Weights of a small GPT-style language model, trained from scratch on English Wikipedia.
Architecture: no biases in attention or MLP, capped logits.
Each number is 500 + 25 x the weight over its row's rms, rounded and kept within 0 to 999. Layers, rows and columns count from 0. Numbers have three digits each. The size before them is the row's rms in percent of the matrix's.

# gate: layer 18 MLP gate, 1024x384, rms 0.0784, rows 361-374, columns 128-191
# up: layer 18 MLP up, 1024x384, rms 0.0797, rows 361-373, columns 128-191
# down: layer 18 MLP down (transposed), 1024x384, rms 0.077, rows 361-373, columns 128-191
gate361 106:506494496500506449497472527490486492488479514500478473523460490509505502488504543500458495497453483498507522510520522506492511492490549494515478538531445505517530522518536485531459498483487518
up361 103:525488498540479537511517523489551483481548498518460470474507463501482467470491508497464483516517507496495485490497494503463546543555462506474504446487509471484492514465485507520516505510517456
down361 104:506490509495485510458524493514505504497494532511459490461482438440487488475473488518484450525470531504522518513497485523468551502489500538511481491474506511538486492506499491528492509505541449
gate362 120:482474474492535467516486498502544472459476502452550541505544486485495503524481531456490530507552501511481512522528521534496526484492524493509496501555497507513527479503479502543480509467534541
up362 130:492513527492485548443508541535501495538494478477472514459503542472484477482513475473525514473476502536510467503467506532498453530481521516516548470504502513505511512483502543490498529496534512
down362 117:498511483468488502533509513505494566520488490479484487516508446481452475477533463539480493494499446505509523537524472508460523498514447494482530514526501475544499497483509540491495448533462484
gate363 098:518508506462479495496517530514511483491490472517508518505530487510534502514484486501474448514481506519509527546513528487529520515484476488506483490484526504509527519494506536500461503472528477
up363 095:468474526464557497488516500511494573504503490493495490527516492475496472463500518513506480499496483537506502508522511466484507518504507519528491520514505485529489509495472479505488488499515517
down363 095:517508510540492503491541510476496485493482545524518529484529502458498531451494528483487540469534448520477484476565526533525449473458482497490485547488494520557463513473488525507520522503499493
gate364 105:508507473504470511483482494507496464477493482538456527485506516470497508507491496487496516443461510486465541462478530504467513506539505452515467488486505523523504463476499507497522485545510506
up364 102:505497454476490518491466456464511506516543502517469510462508493476523468505487516490481460521522493492488492515498489468485489522537485505482508503538465529520502504528490515484510525559487494
down364 101:484503478538512462476485486535500487524532483462515467516504499525548532485516517487566511504517429527526487495501536505493470443529501497481559547507529474540528526504517486521473522501476505
gate365 096:473495505484476550511500477487507485517513507473467497490533516513486500500532484490529472498486472529475473493496509436549436505501515558492516508458556483479461545525480497504483532511492514
up365 096:494489519484461506516482488501525537518508504516502501500502500446508508524526474501487535518534501474530505487481498466562479497471478510532513511459530515510496493509511481489473499532513535
down365 096:508521533510544553487507480543547486522482498533546500500497504526507461453474494498482544562501486500500473491504511551497454502483496521535497464535500433512469507508475535516506474461509487
gate366 103:480526512548466469497498505521484515494522509492517501471468538515479529466552483520478466541501470473501507532510513502513496479502514476510504457451476522500488528501460467480498557524537505
up366 106:471540540466488458468497517517540484504495487434496558504530486505522472455517486479526510520518496501484531507518541451469501463526544534491507519491506492514504531503479489551489504550505519
down366 105:465538549513500526444480525546528489535476489507542514505498490517496466513534512512510494513476534505509530538475489530527495521558530495453506503516533480495512496504501517507507492519514530
gate367 102:505546543499465485489512498471496506515510507517507507508474532462483495464481517523458528511475474525481459532510466508500538513507487496513479483492519509518507507500498528499471496551529519
up367 112:558475524481511490509510487473506536516515563537508511505486504530480466481527544521459491471450475510512500480507445476497526479458506457524461481499469501509527521491504507484465532498458548
down367 108:539476494513523497515512493508485490478488533488458466498478475492490509512505487504492508467448454494485526487457480488459509485464477457496506464492486528518505494491482454473526495513487504
gate368 099:491505520523493495481471504487546498541523523537489531537516525499522506522541526480455472447522502551500517551497509491549530524501509514496532482528483536504547483502509506523558467531510504
up368 101:491513536509498500526482502522512543514510526491483505486532450478503489513506516493465531528510459498493448499481500490494496509462469469543507535506529550544507480517490554488481526507506540
down368 102:462482507493463512477499499494478549494511543498500506518537476508489453520486493531488504542507457468527478511550508526506529452536498470519475484510487480551511492486483490519487516480518471
gate369 099:464529508463526450532503522467494532531532527515494530532539516492507534482504481497507488499491494511485506508554510520503493516488530492529458520517529521499509504511507513486513494472440489
up369 099:513485473487436548477475469490508549457467503483521495484508469497509448498518525513537505519505501503498471519475495531473506524480498497450547496495481506539534491482491483526459453515472474
down369 099:527496467540488501478508498500473500455471527488491517544507512510446471507494502505499451491468510490518451502504523472464530527527451543519499479514502507551481474483542474468539552526485482
gate370 102:475523478501500468478504508516497489525526501550489486537507501506518481517492490473484476449473489516504475556496520519504533486495497487500476511469478459522477463530548510512517502500452496
up370 103:461495472543490510506512490495471483469497511507502474505489509449503526531511503457525538514500521509521522495486488471501552504521505548547528505456534476476482485522536465444464496519498514
down370 103:532490533483506482442489477552539490519510476567477501547507508537481468521494490525548500516514485488505492484517507502477502522494475505498501507522508461489474491457480522521486485520511525
gate371 099:510523517476543534479491500508474480480519502481473495545467496527496496518530509506460524517492458510470507489482495445513528556533495484524483513477515481537513539470528513509509456461540471
up371 100:525523455501479504456492475487484484551508502537527541508487477531537489489521493517483509522491510524486508542498484499489512508483528520539520498531516504499505513499459493525519452493518476
down371 099:545510527491464519528507496504468498485476535474517506536498525512468513479467477507500534521501516477485530474507521508514493470507495478509477471483508504444531488515488455536503507515498501
gate372 102:466537481493478472511584519478486497467497517549458546509463481472470487520508532489510510548513467485507473510481495465471494514524531495518514529515494496509504504458514489502534498516499507
up372 101:530532507522504485494500462526500476462505471443500487526533503514499476424517529545476549484493501550554511511492502501507520469493534499543490492502533510508539478484481493506484520488510520
down372 102:518521545489489529513510496518512539545495501513508493483477493465540499534479430521526512516500434521500490480521504491512504516491504461505498467514513526506499546482525534519498483499476501
gate373 102:493542499497448513493560517511535483514490472453504536509503436524498497489525525505486492468509502501549502506514508512507558519490549507467457488508536501520484498474544523505508507545510515
up373 102:502530525491510479527485464504490524561501498502538515509492507453469451503527511499472484529518508553523500502487485525499528494446514503521483507538466485502487496477473432536537526484497521
down373 103:500512492465468521492484502511481523537460498497513510500520461514437535517456492531509525501496456537491528514469500478548504518444499533489472491523477472519552494510523510490512543517519519
gate374 106:500436487475480508454459488469528480513549482520493485451492490513525502456502457515460457482477493531448486502515475456481529481517476505500515570484455516492478494567503515491483522487476494